Each number is 128 + 32 x the weight over its row's rms, rounded and kept within 0 to 255. Layers, rows and columns count from 0. Numbers have three digits each. The size before them is the row's rms in percent of the matrix's.

# layer 11 attention output (transposed), 448x448, rms 0.236, rows 44-63,108-127,172-191,236-255,299-319,363-383,427-447, columns 192-255
102:069166151115079139116111133102135138148135134188069162148140100142148094145095112056148121156154100100169177134128155058128068170113163126142086110155171097141113067079109154095101119167062143
100:187133139132145084111166117114138119135178137097146109186108180127103099121096115151126161095145139179092153144192096164159169101107109124160109111160138129100116166105084088119140186139115180
092:119108135072185063139187152145121171185069126086198064187125144131140148091125100128111122117120158155169107130149132137103061101122151141111118119082176148111076170094135095116176112154126123
096:131093056066110177144141147144166097101103196119124163122080111176118128154129149156125124111083092125089192152110164160131149178105149137132124174122121139147182119201115128110152113119114107
094:122200161139138118086108098146152123118151130132093128181133096150159152116103085099075090109092138113098122112211167125098100118112090186128153116149090104093129150105137099113126111119105147
102:148133092091124140159131138183110054128127092175234134121123095109127108175121151162139132075111092132091121139081174136072138104127096125124168135114108133189076146104128083158167135085128082
091:157143146116158108139160097091090138150130117166075095116125182099134151124116104045182133120170181157059126121117175127130119188107153085131132106066089123142154122138113170070157142099114132
092:125047155117166107093125086150115160109029087119058172117096101089116139164093206131125089075129138121094188109108137138161131107114147118090118153087121097079099133130080118153147176101137105
096:096094100137144079135096107083114151185119132132098146128149123116134074097177095153137077145120168174141106130133157196139161139153169130121144153121142108139226130058184081134084127148121107
094:154117139134154156131117148112124116105134128083092119104126124103161124101202066136126147138135177139062144090142133131102168139113137138103072089159149163142192104156083119173109101191164134
103:090095099078144127127134145111094150137176115149161130123148123142156112110111123163179111120153156168196079122125122097148141140094131148136150087074137120093085070159120144151106170142208158
106:102137080118173176109161158175142102151134122164107151135081135057176132147079121170147110216144132078164115124114174136064114102135149211109129149090158130163131181081151164157107133162127094
103:092168117102112129129072131133113109148161154141065118093185046174129145130195102159096089145141135106112089118188147090126165130113134181139146097145129145150117168152102107152150148119103129
092:146148083140079122157131126135116079172194195121183074110131151109102122147098144141121141088104085127131132066098155187141130037148140196094129124134153114158124098096138139140075093121140121
097:144152166142160087080136125148156114127107130102174128124160147134136147085091134131102170160135096120118141112121133142118195098101092110115161142113088132103155168146104148151120152134127132
098:138161130082105141074130137136083130143099145151166191130131140103146102141127131129116110119154113101088118122102141202117152119120084090124121072150128137168103139065161131085114136132103107
095:154065086150113155119097130125107101144112137063135162120143061151117114097142120066110130103111097091156077123141140139142090147091091071116134158189131131117108126105104134192119134111152147
093:146138143126147128153209090110122109127141148102119156093154078140102099095151139137102143171127159130144074169186126138115091118081181105082171148090136150076098151101216127137078193127146196
095:139124108135157084105146102077065153152080111168134176159088092126115130131122151115139139076139136089144165095162174148160169158096129174126086154150183173125181086059147119139159119082068109
090:073134149136065079110172189157128105098120083166121064071097148112107130117169118122115101136135096202114097079138084061122070107154090157200114121073138152094159160070120132117107139130092115
101:095080116144113188122096140113104132119105167157177095148116112119187141119086125153159146064091193130126141085102144118181152102070060116159181133200116164146184131199100121167080116123106066
101:118181133147103186098181176105157131102143172101122154088137099101127121118134114117050100130072150065145159066117174091181133156175170143121118161155153151132186111145150128075139048177132086
111:160144135137082147133084066129148097089132098161122151141119046169084131128116121126139110149125096122065131130128128132147120101141085115085130160181156161069107149141122134142140133116145153
101:160142133133185097140155122141127165100196061122138127103130128075192071152115146095128112147144124134213101101112095104073079146173108078113148083143145082192089107169146108125141156168161121
092:113089125145139195134138143110140190142102139082126079155134141127090072151113169152126115117133138146132113164126163151148117141136153076142115139117137154150113186153099108109147143159093141
108:121153171146100082141209133169109095147132191164109162046117144121175173133103113114155060178123121131098127152107094139169128084072146094112140151170104128119106128206130105169145141133105140
104:151139192095123188084143140170128112139127128120124129089131091168095151103095134132167090123134116093117014108091090172125138122129170177123113165147169116126191172130070075179042118143135160
100:101130035125098097114104154153163119130177101152163094165117168107124148121141031119127128135147130206147138246143070117153191136140150103114116143083104117141164133138143191120137163146086188
098:151146146110096127115131180100168116088060176101116144122116139122105123165129109087147134143074110056100133129131155136182109168124152152136132117138068138127069142121132154176166117102112099
108:176128111099144142093197157142128111174125159108135137125152139138137190058137184164193080114172106148197132133108171138189149152138122136155153189096170166133073135143119120155111146075141147
101:111144095137163187109117123122143191122156175096095115145121141146107114122147138083115137127124111172062098094145131152133019101129135175099122088154094112154170100168112140137181086181162108
108:158086141067055066123142111152095102116110102108125155150136140183121074150106061157150124074088165153087138133177118148180158123092107150130090146176103163124111156076127059163178066031113143
099:174124157159129142105175127134157141101139066110158151154113147116164103148134155195132103145136162210189115126123140146162113119169149188125149100073160136139115126209136163131129111179105175
099:116131202133195130141159187150127116134123104117134146125103125140145116135143115148093110134160102199122175114142132074106138105091079071063086121125130112101101158149099095173133113190145151
101:099091062096109114128099158137076201157097177130148134121136121078127159124078193172187108149093217138111131135127083091128101106146139086185129088110148113124135153125134161120109199150140097
105:137089127175112090130143169115155135135138116134175083145075123114079081051097152184146160148110131148052108121124127019105062126158169180124098152157139117111158150194134102166180113078160059
102:110146162138145063096162120106135099056097148122155103132119097152135133092126167106151127100132151048159134092146146094142206146151144133048087075082156121129137117104072117100203119096112161
102:164066130148132102169035110152171143157104075101169067146152143174118150186118061202087095085147131138143107074119149116126182143128114131161094136150057108126106089123102176074134083086121067
104:134146156137083161163145100133106096168168152112154095104161136179121072164119093162147156092137104212093109132140154078119149107118190061131145115203048162149146164163114132103147129111101084
102:189164134157122136147098082146095152121139187073137112128151059117171125116155140158129133078152147096073186084128092088182192142159135144097118131208077115157104127134098138148208178109128135
100:151087159164105127122099131080064149117136135122159094141161140108203125123094139162144126108117150154161175140126103136105132098137057105179207135189120197095157090175145166169106122107069143
106:072118105111088149093171162094132169136127153084121164062148110100105126061106134127119125102107122086115168055103132132127135095143137139171133174149102162115195148115105153075107077135135089
107:160113099130089137143099056114167095092144097151158139123102079144118089122094105119125113115136096129113159143097128102182133128138105126144125188161186156110107143149073109126149121098132154
107:171121135122149057163147074142090164136146081114132127105119136112134111123125143108151086095161101175162075132124129082084131117149115093109165129074083127196113115191144136112098109145159089
115:135106098167150148171135164109078151131098158131159095118163134113112131144166190178134171166165107142093093157152149122160171132109181146170127209108125125112135163166136113108145124133091196
100:077104145151145105108194111150160116156129152146106158079143140073186166093118124073125083133141116102080098138121045203173164116107142149123138163167092129133121121166102130141167106131117173
105:198120186080169137115119110140156152192124084090133111080128119164153177161146123136098087119109081089084065093145108153119186133121147157117144126138193114133160111115101107170083112140118136
101:102115084131071073171100133151142110128193123135191101177135143076139156128141084138112147122166155111163151231157104143145177144167195076122105100092113112127192149139119166074115136120140144
105:122145114094120131167140209124155118089138157115112149129111125087118115149129149071137133123074127085110131126144118133200108138133107153144103144078100120131043105149154173179211097081118161
104:094116179159165112119211186155114113146071106190191168144159119099093158086081188161186056111180097157169121163118158151168141175116119105187118192126149143121055132105117114166128122143107138
108:083111156138154150160096084121119142085166161100137089131151166103097113103114102103106126148125077140036079082125130125103065114135134093103145092151125134122171115161129115105157069155134165
107:169143146122046129162209113173091149100097091133094167106108106134117082118106145163164157060134130176105117139153118102156115141074138127168155136163067112124133148121125103126180053086130186
101:112127153141130165089155131118188112119095106130149178115156170143188112129088163157182134129145193160127140169093128127135081146141138154108163123068126125136090167138159141117147114177144154
106:125186239148206107125098150125104100155086102148152124128095125167127111151122121171143127121151133195145109112113164106123120167126075067057079136114154132138114107121101114146127141140107113
108:119104073173080140162069198106063155180143177090125162101166136072113115145124169155210100123101157125099119117155147055150088077129104116164131086137139106118111127171152185108106110166132157
109:149127156142097095144209212129083139175143108151149100155126086124108110100081117184103153106149151120113113179110082062120081147102183168089155193170090111115134162155152077187182083120181114
117:063137163134126089101201136138125135087082190116107126136128107159085134088118184129133121107081150131182135081156094114129183113167138128070099103109105116066110140175093133120208125100143125
109:094079146144078132150103148137152123106121114135201104142141155158102126135072054148117124102148079097093114123136138106108159130147113160136093149170088110137093144116074120101123143145118069
102:141147137157055182132132188108125111140165135076129108096120135188079092102146118137111134074095109244139113168145123086144148101117135117146149075163089120137124139182155156120101073089095063
113:122131160141114106106045088132162129132085138102135094147153117118172149165111144127161129122146181089063173089131106087128125133137145107070153132219124097147099118150129135148188172137124076
109:161145134103113168183102124213164144137158136092148133144189110171103134102148099121091145108125110128076147192139147078103159131155110141100124174118146071153093161065119111108119153176177140
108:163096120058092117117113121133157133111095122144170103137125103110100153075109101172126152114083119209132151111129151105087094101075168145120167122131180124114124085134140126202154092158099114
113:165168148152106151137110144110151125148158176132105102141117173141120141163129135174141099110161149103091117149153145192111153132111170140117128145119093130113100100130150100078144150191117086
108:163147164163133109099083137078098190093135101178129147113171112054152100127069137155173113099103114100137105151084103177055105107141111199134097086150156084117134127156152121171108099097165143
108:099145127079127142146065174114100098171093125126127103116060085125151148132138096152097131106102098098121034104090127134123124154074144145133165159109120153121139159140164131165087132072168145
101:199124109116097112137171118112134122109068130067125090144105161179110157180101155110083081105166093125168162116114093068155095126139166098118179145123105122104150168119123211123090153113135109
110:131120108099102133145146104133175119109096112143166139163104107100097137153130119145180102153041107156089203085148122083115104111132130111153064101128155124149079127173087141191173106146132182
108:204124148145164175157068146129110135145242146102134112107155115162143114104169143142084161094126165124141050100124139120094129110130114100096104161111133087105142190099141078104177110145120116
111:134145111165135104096138123090109103123096102129139133154114105124140103144126150080112077190164175122131165109114126089116104068109110136182135112182186121134126111191119164143107166167143099
106:148192148092128143109150114065139219145131125155096077102074074116138118154103101037129151147170100136077139099106158139161117156117127146114142024147125158110111091099087142121151132124074100
105:151103137123124152133145095166091169107098167130120078105113146149122052080184179137147133161129117085138107205069139067198108093192123146100177182053113171137147151113068103080096108127106121
098:140099077113133164108124126160140159112125172107093122102071175134121121199209139112097149131144107118114115128105116186108139131077129150074158117127150073125098144105113088136163140155125149
105:072111082127092071155098126121140147143122168185076144123121079108101123174128128099154121084121115159166176165145130164174113134148131087104152118161108178051216086131098144121139140146166057
102:138137100074109130133194177143167105000117091147169155130113090118112120199113090222100102097091150160092115055120153186129126093134168166096143141174102038131183125150130170112163120090160142
102:200076190145213129161133096079155122115158170101160157110121137128123120115142124145117107053139068083152201108103082192079122201125135114110114122177193169115128123072103069041182140083158170
103:136185174106154072135110137122187144099166125143143146132154121142149150103106169074172123091088115120155117088162135194101127152065107123120104131157181133143117145113154185114157164126120110
104:101201136092148087118164152094122166147130126133173170117127142115106160071108164114107125168133069110027092175153124080156124122099121160124164101117111116156165116101116099132080074161120128
114:151139118151076169124158103111103133200165096099098131144201097132147101127111113111177121130104177181115205156105106129104105109173124139144167119107098171137175146171152141167108131152111116
099:129097116101136143174112152157159162089155113152143126111168151124157165104187139141106130150134119178108108175123080210141130114127110215147152136153166093067161135121117099123174135118141143
104:071119112103103108090138072110164134129142098124139099188107196128156075118119114167114196101133095091118086159105100139112141136133070068099130093108157107111162082085079075111100136066070103
084:086090076103109134161080107133133098125107089100119097177079127111075158198131201187174160119213174141083170058173132130119108132156136104106099115192116085067137112159166101114150103086111148
089:114151147163168139120148106102052135176076147079116105094112160166132128098156122178184166071123169144130078103152100117123152098072117131200156093190109173110166133122155092142119135095140117
091:068117103147108148117168149122113117087143191104107164091093152108100159123154182138056115116098103066145110064088123117167135115219150164148082171136120160138210120165158122082160082143153137
087:127106135165112106126071064152137090104113016113115134133170105095131131151106071172126141174096103133141109104127118068148128085143067096138084121181169114103121125110154167137115132135084136
095:188117142161162079164140165143118176129131044048131145128133132142184093087132115070059116099170140155212127110169083080108139172135160096105101093164129085116128127086123118097190133111099095
094:122102142099074183116158136104110115102082136073129128117123137132096116081149159140092162153098113166130132106122149189113191157128074112147113122099147136157157135147132123155128140146086145
093:116111113100070120103164143154061124210148106175108130120121092154112110137096109106160103090113111161080110082108110134158134148135175135066120130079128157097094142173108178109101139062130147
098:091124168064122145134194130122115074149178151127155121083118076150177155081081113160150087120147115172143084123111105108104145165126142161183126172189184157097192113128118074124022132145133102
089:107184108130099115163139197166148153069174135131115120145151144099086121173105088131090139114144111128160110198098094177160161139103117064152166139077093128163155135085129150074098140189166167
096:163126124152103143129137168160123122109119185151138126133073206140114163138138120122110119144086129028107088102161138212186115126115103188123095196116146120150068119132160172194208082108113169
089:187120142106186163091109152126103134155116153160170158096114112219127136106142160157076094096166131159200083163119134118130118141136148121187112173098142122130094142087145153158135128073176152
089:177095130166132094148092090128172145117192132109118152143107127152189120133173126070131100070071120109066105096177148124106129117139204116037145114143076113136187061135107134143156118100172103
093:105145152135066132077163105112101139160089104105125115112124088157109102140158093199106147102123183180194117130119125097171122143126101162182144080108126135127133138111069150172166082090184148
094:150131182193123160121163100096119115086147128091150138206100099186165101056070124160148107161170136171182158133105151126143082161118151082106105122074143117132055125090158167143135085122122149
088:123123169142225135075085170157133125143095097104070139128088140108165064133099137131092095162130125115117163133126113097113129119086062061108120167117176183135113122128106122121150121151135113
095:084127085120106154135134186133059193170107112089138117105092122124159105086154139139134104155157155130108077070144157095145122095145141169108107131126084107092159125153163129123026112130125116
096:170141122192163100139090134164149131119145080107108139136135128148141078088102114161135138126149109170121118122108102099131122123191124132124139124099105175121147131230084142177174173087124098
089:122145136109169096140149125107218174103068173167156127148131077126132116121144125096151116081089158092169112146140170098068177118187104117140183092125158123098103141153089166057131162083154190
098:114065211179094136143074135130173115090105102145169075170184128127103113181127000106105089131149125109135122129145052117084178149126110121183140138163119106177091151110082073123102064175157093
090:149146099172130185136101134168079131170133170083141131151121123181154121156126147082132125103123248142105097123117169136114132124143142109192106144197055149093078170139083200142097166090107129
095:163084113133109149096025123116135093128078148141156125163115106115173168137095147176149158122089142138144140113109139150164165171114204091124099180204070127127115138110076129157160149147136112
089:188072153151175091070137153155151121141132163163152151095132169113162117098150145093087150124098048132174083145170087156119129208082138125142135075161164132157145137136120147139155144102137106
087:136160166133173162145137142168153149123125159170111130106082104137095117141146114135166120156116164147137162122097179128110124192134178175172142164102123142084156124091183123085143113142100158
090:200120109132175166143085109178159116122149126161129176161157147130187121131137115144167072144125114096131097202161124156077141093103121143068122109106190115213085120143088106137113182137142181
084:144167152112149172106110136145127132157103125123082133138220112087160136135139114123095161147204164137154154088101147115103129168155135072102099124153082126126194149068130162126118106139137171
081:145154100177072159124091123112148130113143159146141117145106112136106152113108100124077172112060135089105144142105169151146143136078120187153121119090128177115127128157136067163131080048098181
084:153126146090170160124131075130125119132129091149106116112105122105185139119139135145151159116119137136136208076135120142092110112180148094188155095134119155131138113154146130116099136129090088
093:072079164104111169089134124141091172139100138139109100176077078086101042109164118170128169152150175150153141134119139137149184130098106186187143158077168116118176102115156132099073132134122107
086:090100119160172110110145183144095145116170117081081079100177096111143089160119153147098137078140099127132171130150111148156079108171156136127081114121093095123119124157154161111143111150082095
083:105150189150123117069136102054164117125080099192162138110166146101143194112131136103179142165129124113058193145146158172083131077150108140153097109162125117160075160110115101169106159107119093
084:121081184132134166134122142092097093134117189104111139117113133139093107096159164104125141163179091110105140123118092164125152206189107066143111097106079127140126147075138110154096149104115153
096:116069117129121228122137096127133089124162121115087123112082131151165120131126086120092146081077129144078165163154136143066099103137152110099117150118113066150087173173093093130137093161107109
088:116088160140107141114110176163111072110128129140107166127035085085108088157076038150117157144168126117157104188163125168125136152078128122175121163124155073143172127107105112164129190121089152
087:110195153123160115120067176085172168158167135106128127131156119111120167140132146149125102083128117071130088169136080119141115057095114139102130119101189137122122131140129140150127136106129128
084:122132113142150183087131158202084100145164092127152115156122124109114145182168114069076095167109146069084127162115070129111135164127086133149108167115121106197192081097126117114127173159094199
089:095093107029136096090088169121128139110101165131092129133133126104101092145131141166161094180123127129096126150103080091151201160121108169158113118160147125176132144180188133099098120112129080
088:081101116074133072063154082190163088110108076148141124105139160182121181153125120110091137068118124111102153165155131164093164143165127144138116090154097155128148151101148133140123144124101089
083:105098110094142129125136018152127151166150177162133144117153123134111106090119160093077125147117117178157173147150114116196144127103112132143155127083090111087117065125138111136123136103119157
088:205149116058167128153085147117098140124199153149091147134113142133099133186099056139118120180118096108105167118101139151120115159087172169184163186133091136158077216143150209115133110166137118
084:121113143069117124108140081095126145040145116135069143096134140124124127113180160078125100144098128129134135177134160117134155132088119099104127063143171121125099123164145179114160112152135147
094:097161112104138140153154104088101171114085121126191148183148136124148202130157158079126122140067131060143161142119110137114060141169059085135185156121144141146108150136189086120130124095185149
087:094134107144104168151162158095107137188145075138120129144132127140107129145129142153115140174098089134139205120149135129125141126060096162114143169124170094096120096183180134183125113116155187
109:087113111106126166100118132114115115131133077109125085129133087154147201124148124172149144134116120087083099147137136131110107109038127134103114136096054075152112131074097091147144129137087143
104:124125135149093136145147181098117089156182103103098121142119150111217090139129138121057122147153090098143127154121067148095090132142066099093187100155066148133133110143139111173142147081125141
101:060116175107056113135122127185159132138116082112108145084121117131070129077151106070188165135117134120142166139125110165124150150145148092144133188124081128152155132136171111128070159139082130
107:092067057167112110165106161114136129122165122191135163152144135126167141129106157124087153112109096135113130153073129122157146143117130183092161166150108161121108115155102120100124132203161156
100:126158153151137079126196090174107152166138165118120143161136130145100145089170138111182075095186137137147115138096211136164138091158155188145170149149074147141102128203157132055015157156153134
106:177118151117122106205153162125148126127175122199150158100141145131149122126145124177102195116130154095163134134121145119151151092121148140123132105175061152131136132147119123154131128140160201
105:108127102172167159124073174101173161112144106086079129146117163088117155117119153178101099144156104093125146132154081142176109107146106118136145118165121133097133122191120134174102095145069160
106:177174120144146148168126130147188151133049094145142102076113118055133110145130121113070149120115144093106094112120158112086100140095097112089185151153144130124082096107117077127112102147098091
102:100171161130108096185106108110125138151184154118108117090113127107115097131136146112125159114155091116106101120125117149114118122123078106152129065157129121098184117157119107158083094083181147
099:134126084138127141120209186116095144096174112103111114124155134123076162100159161035109111099137124113154146135118119128116121127166175122134111121129174139062140123148107115104175116119097147
108:105110153153128039138133099161138118111118100213160096185123111090123129124137156155178109156180159110150161101152101183119103116134105131125084124129135120147074101091163099120172186102102115
106:086139164148134191141093185118109131122172127104191120150177128137058155139102129149135110151152131079084220101108185136147143170180158111137125071215176125111168084145153173090152128171123177
110:113131130176099104120194097176145137160111126196084188083172054121125106117160171129144166111140095139164142126081168149161098127142138058139073153174089107107177114171194159060143101119188188
108:122033119106138153116125121106196143109049107074114089057131174150101091182153122117106106124199105143121119138157139135066150095115164163131106081138097141121137129138167148133085098115140159
106:129182201153108082111107184125084159180096172154183120126116118173122080113064153164149155180159185182158100167106105187148124166141082113127133124112087110122131108145041049138133152154218126
098:144095137135094132181092154083130101129120074158170123119202154112141128195114156109175121128107130134106199171166092116168105125112154172158103108120121145172115113147087101090144088160109099
112:108088116142130142130175181176108166173114136088134135120164085098148149194107146129128118157153182105133109185099107116209118110081154116135128168154122096154112133078122118164127077128133177
104:085134134117100060121166125191133113113091136129090098187151146159133098112163136095127171136124111174146082096185098157122185104103123136107083176104082111092148121140106126143156160095111120
101:116148061118059170091144114137119131103098081151111171091162109142116115126134125100139159099164086118140175131124170139128100136092143126143086129117164143148137152124075147048187136121156186
107:141131107112107065144113148111174165084180109101114113116122112130093137017153170136098112097157105123120109186130130135073150122172149145093122098126127109151137148171119074147078045120100132
103:132207133128157105071094165146118157166084119109094124150130115131155117143137126031099152111121182107139158083165123160097079125118185139078104070125134082162119138168170187069170177133158110
# layer 11 attention value, 64x448, rms 0.167, rows 44-63, columns 192-255
098:069073050100186117069192081136164152114133132151086140125115049136132096172135154109144085155122027141151134129145156136153114128165153114117141069165106071159142138135084130147105101127060154
100:091107135092160131157104120201095104127101115166129120177139079130123119170136091069127130172188144149114089076074123157116111098094150136150105123113066124097112149118104147156124136145076055
102:100120095125127145128114106132120130152125104220113161077115161158127159156152078105150190114154105124173159124106133130083124106131118090074149129134158114193166061163090153122122134158135176
100:167163126143103084135137125104141086168127137117117079170146125177132118117113128177122119164152182171116147111121127090205129097095118152185144160163095144149131146069046096185135155178087100
102:149129161132098086110066097091115183127145120165125134065112155181129143127092124139119089084151139141093150136096104088118124168069113115100117093091111098165118074161155161119116034097125112
096:138159144129134126139142101167152109137136155177142113102123160149165116168122149112157129124097139118166113084117080187008026088135178177095065104124116144164135123092145149117142089097133089
098:144144125142121183071103172098113178136145151161140159181136176149133130120181153120090176102104151139160140143118118101087118121136126102149093124108158123203128119158115196078137142107151129
094:081127206136108169188148103124158221136127153123147134100091164114159085183149135134177120117157140138107149102138135137166003144100115162155108128144162169100136113109130117155108143124124159
099:071099111119170167159091088194159111133137066165151086173107129151126165128090136206154167139088172150192145190131206122095171088165173159114187148156065141147180108164149105119068150118125139
098:196109050110131083075152146126111071136161137131132080144084148118127166130127124114116130104199108171138099076085120136149141107163137131119140119147094132171092119145124182098167080114133162
100:092133194177137112110136120126142132100103133157032152142145158121148115140114073119127153145171138095108129102112170145154170164150132152137116124196081133076151135130194099126146117098169163
101:125146208124123206128101141074076053157100039158150160193096131089036094133131121109126124147146157139154109101138132147118190100149157158145113073110057164136118182140116113135102124119149133
096:114089158113149095112144103127159100151179098135098142121167123118112110110139167111157119090105085117079100095112091158145117161098154109100134183168160105142160149168131071142129031091101128
099:147127136115136072089160153126117139157193142167139168090201189142129143125102023133135122100098147094076124166223164150097142119192148157198166144126116186131116163107115192182097129111126184
100:091113107138082080105172129124165161140071151113054055132194086111135147111143150175135152182152119162105164076126154083186073119122090125133112066115131065164127085167129112150137105130129161
101:180114089133116160122108134111106090122108187115143171189088157127122113154131106124092150087149141192143130145155111148094091144142092144109101127115147070091143101164111170156070126140157162
102:163101143175081112114145113170052077172147101104156159091182145163136091180092088162108129129116241106141147175122150141037126136130120151137182232139109082109180142128142098153099132148166158
099:073140123135135113118141166123116098143116140172156143139104163105117072158134145068144147130140103149141157089136109104089123117124142140096177143121128216129113124124115123128139122081143168
096:044073136183131103110174089138115184117145146123085162128104122117144115172086124107125187167131081115159143084141122129122089120129174142155147172133068084189111147104167157135114190177113064
102:091141125159186142130075148126153138138101116071129152136101143101094125088142122108171118142156141150052110134071132147096086144129181128132152131082183142118157080126168119134141095042137130
# layer 11 MLP gate, 768x448, rms 0.152, rows 0-16, columns 192-255
102:094128105095110108172167122111154143167143151155144123105136148138142107151133090190107104196132139115167108128122158118122188138133087133108140175149125170116104102136173141149150087146130081
085:145097118106070079171096096169087153110133110127151079177084100138085113155094144094128079119183139095096140158102167106131120161153138074119130074110131131179063169094105079111050123064099129
092:086088165141131077129165098140189105112146204197145123123109140110171096098089087098134085135118161114117133169075103137062165092107129060090038159144107150090095071175183149139066101146087152
098:123191158089132188132151167130094118133123137169118101132155109213155054167081152119145096154182081069150130074181121111153090119076181126106165112045111168170063121134134189092095131149173084
101:115157142139134133094136091176126138134151160149157118141140122123102028120128125080144198177145071126128175177147117152130183089158114137164162164172077080113135174154123107131104131133183118
088:091076155161113116146157194157132154111157119124109092125080137061103134121093170154105136144167222140085147158155122147105075170144110096129154097173100140100082114168110146093138160118141150
100:121207124052083116127145191145107169194136139179111128123149077102118129124142077140133153121127165098151161071129177101156094076159162132103123128117085136202114123102141147077109150180097113
103:137104096179152123137177105176113118195084148117058209128136134159162113146146097145168147145105134149137116178159123193139140147151117105159110127145168106081144146191138106113130166161120148
095:158133175153122105141148161112098145135045155035060117132159144116120101130160164124109145153166137072072145153187114147105086157106131085125094134115175152165129130154202141143159121084106120
107:114131140091156111134162158124105107203101152132139137100120118136139137110137129060132146133093090194084091109246135086118168139152153056154105087079120087133112120090127141089155137111109107
095:153124140165141099134158106156169136101128128134167217209086132130188103147153145113116168114103106126116092130111152173122112127138090129093108142178107114141168098160130146091166151068149136
097:172125103119162102094131106180120088204134197155100109158084108130111104140096139117140119200137128119117068105115069164091134163121115089084150130152137110120180157132190151119158115110108102
098:078107138085125133074130099132165125107118172090124133098124095137122068094087127124128152176161191183108136134147074156151120155117167096143151155132167173044148142176221141171156171134165135
110:139122107130129142116105158114148132088137159063142098125178117126075109088059185173187147088108169082107101141128124175079125104142074103111125130082124107147132149155168171112153120159124167
101:189102166117112149116212156135091183124110166120153170127130169145133080063120105117152174115099187126088134127123103152211170129112110071059144168144121125121141125144131127172091154071167132
107:063107150128138116187087210135150087101082150191136120146131139105165080064149114079108145118077127117102187137175132144161135192160110102137119115176151091182127092153122170155122108131091130
102:146100096143104087129154140104120177106193094102093102123131172129100040092175145136134169140139146161151143145141160108132118153130094111122124118151109141093196083138153162191108085120144087
# layer 11 MLP up, 768x448, rms 0.166, rows 0-16, columns 192-255
097:079160146183186099119176109107146134163175124156133121163172137174115122131172107177157147110143119056116111111195153189120114142179111149113113208160155137072138089191088092131137156096147098
095:165124114143140134110129157131113176127096148118062151171106101113166168140140118159144125157043074180114109122155105136121156183088119049149147173134113142112101071175121111105133145172147114
099:141152099157103152104130121103114120164129170111138140080132139176082163088143111164131095083171107150132135129112088202133133142111132146181094118153125095166108129147114105083127158125147150
092:104094091126111098138106142144141113155102146150127160129158145045181182119073137119175133135122086171115173127116157126157139117104156166142116141144109128098108124121163092141129099125109096
100:127183154088161208155124130146099153137161071156122143114120146080162123161158143146132114151144137116152096125126150146120175170193089146174071089116142143155107100111082150167144136097140112
095:076156155167121140099079160172093128118122102153127098056055151088126134147127094155116118162102163119116158144130121121130124199124125097135136126122132123119124090093119194135172123093151109
097:134145117106046142107126122079158123143175104130130110140112083139079210146165110098147126105071183124161111054100181155054150092076085152126108109136113137085086129092084168181153090171111118
097:098139135134138141155150061093186184161124121136091176132073138106155069108108123149205139197122129173161177135127122150059114160122127139120147101113163155122133139143169072104131135160117116
093:118113127143086115162110158117194113124150062103094166165106144122096165120094121109105101130109099192118156109075101185148101146149148049084128136135155120147147098099159148119089168093080116
109:060064158104117140113140195073108103116170201147145128111095117148128166079149173128168113109112090144107064098136098116099161095069100108097178123179088110112125129142059156161141105125164177
090:094073135151117073141089109078129103227147106154156110143167098096159158147175118136110110138144106214186142123127106101109120136119195098118072118155146174099110115129139074199117086142122138
089:115118188108071145143174180120094139096155094113106088157049129162143129128071121127165096074143076151163137106144172086173157100152146164115098165161163142130122186102160120148158084082181125
102:125147105148171097137170107132107162089085126100125144130113129111169076169158143116113075130144145136093094081100128139114143134111162095116111069118229130093127119203087111088126166143126128
094:109122163124118171121161141123083121120124129088114193090129142120120177158126149118168153167065149131140155079078172119123158134220100102124114129122131168136112134109133124139175135165140163
101:115179143119197156082115106170090172116136066073127130079155133104107157199096113166104148139117169139158141139195132084193144102106099181177088129158098148208099127102146130145121131115169086
097:140073144116108150126118185153119123134132127123103132133101158196136158119136118132147139134117089152061210093112116142143157128174153146186096129135137153106116190110151131098119151117183121
093:058131147164131135126153086106159110129089156155154153167110173089099160108104160112119180136123092171133092120130155157180080124140145128126137191109113163093105155142129165118129155141095077
# layer 11 MLP down (transposed), 768x448, rms 0.161, rows 0-16, columns 192-255
102:147157122161100106161172117093073099101121107089119149187115112144087099094168068173129096159128134157108143086093129133127122127096157145132096157134175122068144127160125043115149146044151125
086:198103138131181111213162142131163110122084104099129075183126107129129150185083140128137243104137101205162101154144167096127104090140168134192185104152139157118171144155099140098131097105177151
092:133221106165159137157148157060164023087152141174170143132146085141105136122196147141093075144101122120105155117111082133152233131160160115121105172098083062124113126161118164115157100163104207
093:107083134131134133112152059146085065145130164062151107149126121074133104143161122156071127078127138144076127105098138170117156125141156089111201126186162091152127120088167131105127126101089070
102:101125172149088106148106112062116094140164159110145117115104098140095147115147142114125095124159126151182055110114183147128174154170144167147086080073196150191195146133176070218139116108109123
099:129071146126083129117091177124161162111162143153098097157080156119148155064098105088121096124099111094121125145178104085123087128159129096143122112072091123122084094137193127138133123134106143
102:178099156146167121118133179096118173034116162159127168202110114195096137115122132129104127141130104121161176126124197045046063105103084181072146131140079098083148134162117132070101150195197133
090:150129126125124121089133156156112143123145151147153092156138119184148158141216113125130126132112101163141135075147137181098177123135146143207176079091111104136143133169131072169107098120136125
095:108070174107131121090061155129145127109126090067125178151135111128071137110114127163168116110153113097171113106103104191151112140138145103145119106121154133153066094131081141160137105101083076
096:139103182169143132102118135112140145115136143121172120088079127135140131131081164142102154102116129129101052162100095088095129108143074121152093222161087107085078109166148091153137124106122154
091:064166130159181111115129171209135072139154115077109135160098136054145082117137108180129082106119139148168187085141134128130107228106137125089074112158103156143160095089143130115095146089163142
102:156134113145151135093136091187100119150102145143128080134202104119180125192087125132098135169107098117104160123109174169097124130095136124147188137140113131101110144113116174085151099168094142
095:090090108105148117176135110087147176098145099098113189152128138123108106140092131137100132112097117124139170094186085132134157185087105131113145096106134146085185122176133118148166171145165089
096:098139135118110138139162148117162077053152098157138192112197134164102138156145121099105105170133143154159109117162132098123140078163109126123087134160106164108105125142191112099098136140174098
102:102123141123130155116156129137102132155178177094130110151137121160140121138079116110095121137141116135102106119140128155142122099109101141153181137180087132173153148139084159156120131073190192
096:136121076154127103160121161130141109123152129100154168119098143139141120104152174085091085079109105161133134142104106151183075144147124159146185094088159103154156110064124125156098134104098089
100:114108114129116154170134115133178131071141170107120145118136106093101152204165125222131163112114165121162091111122131175185126192142141108128114167128132138085138101161139114117119130136132095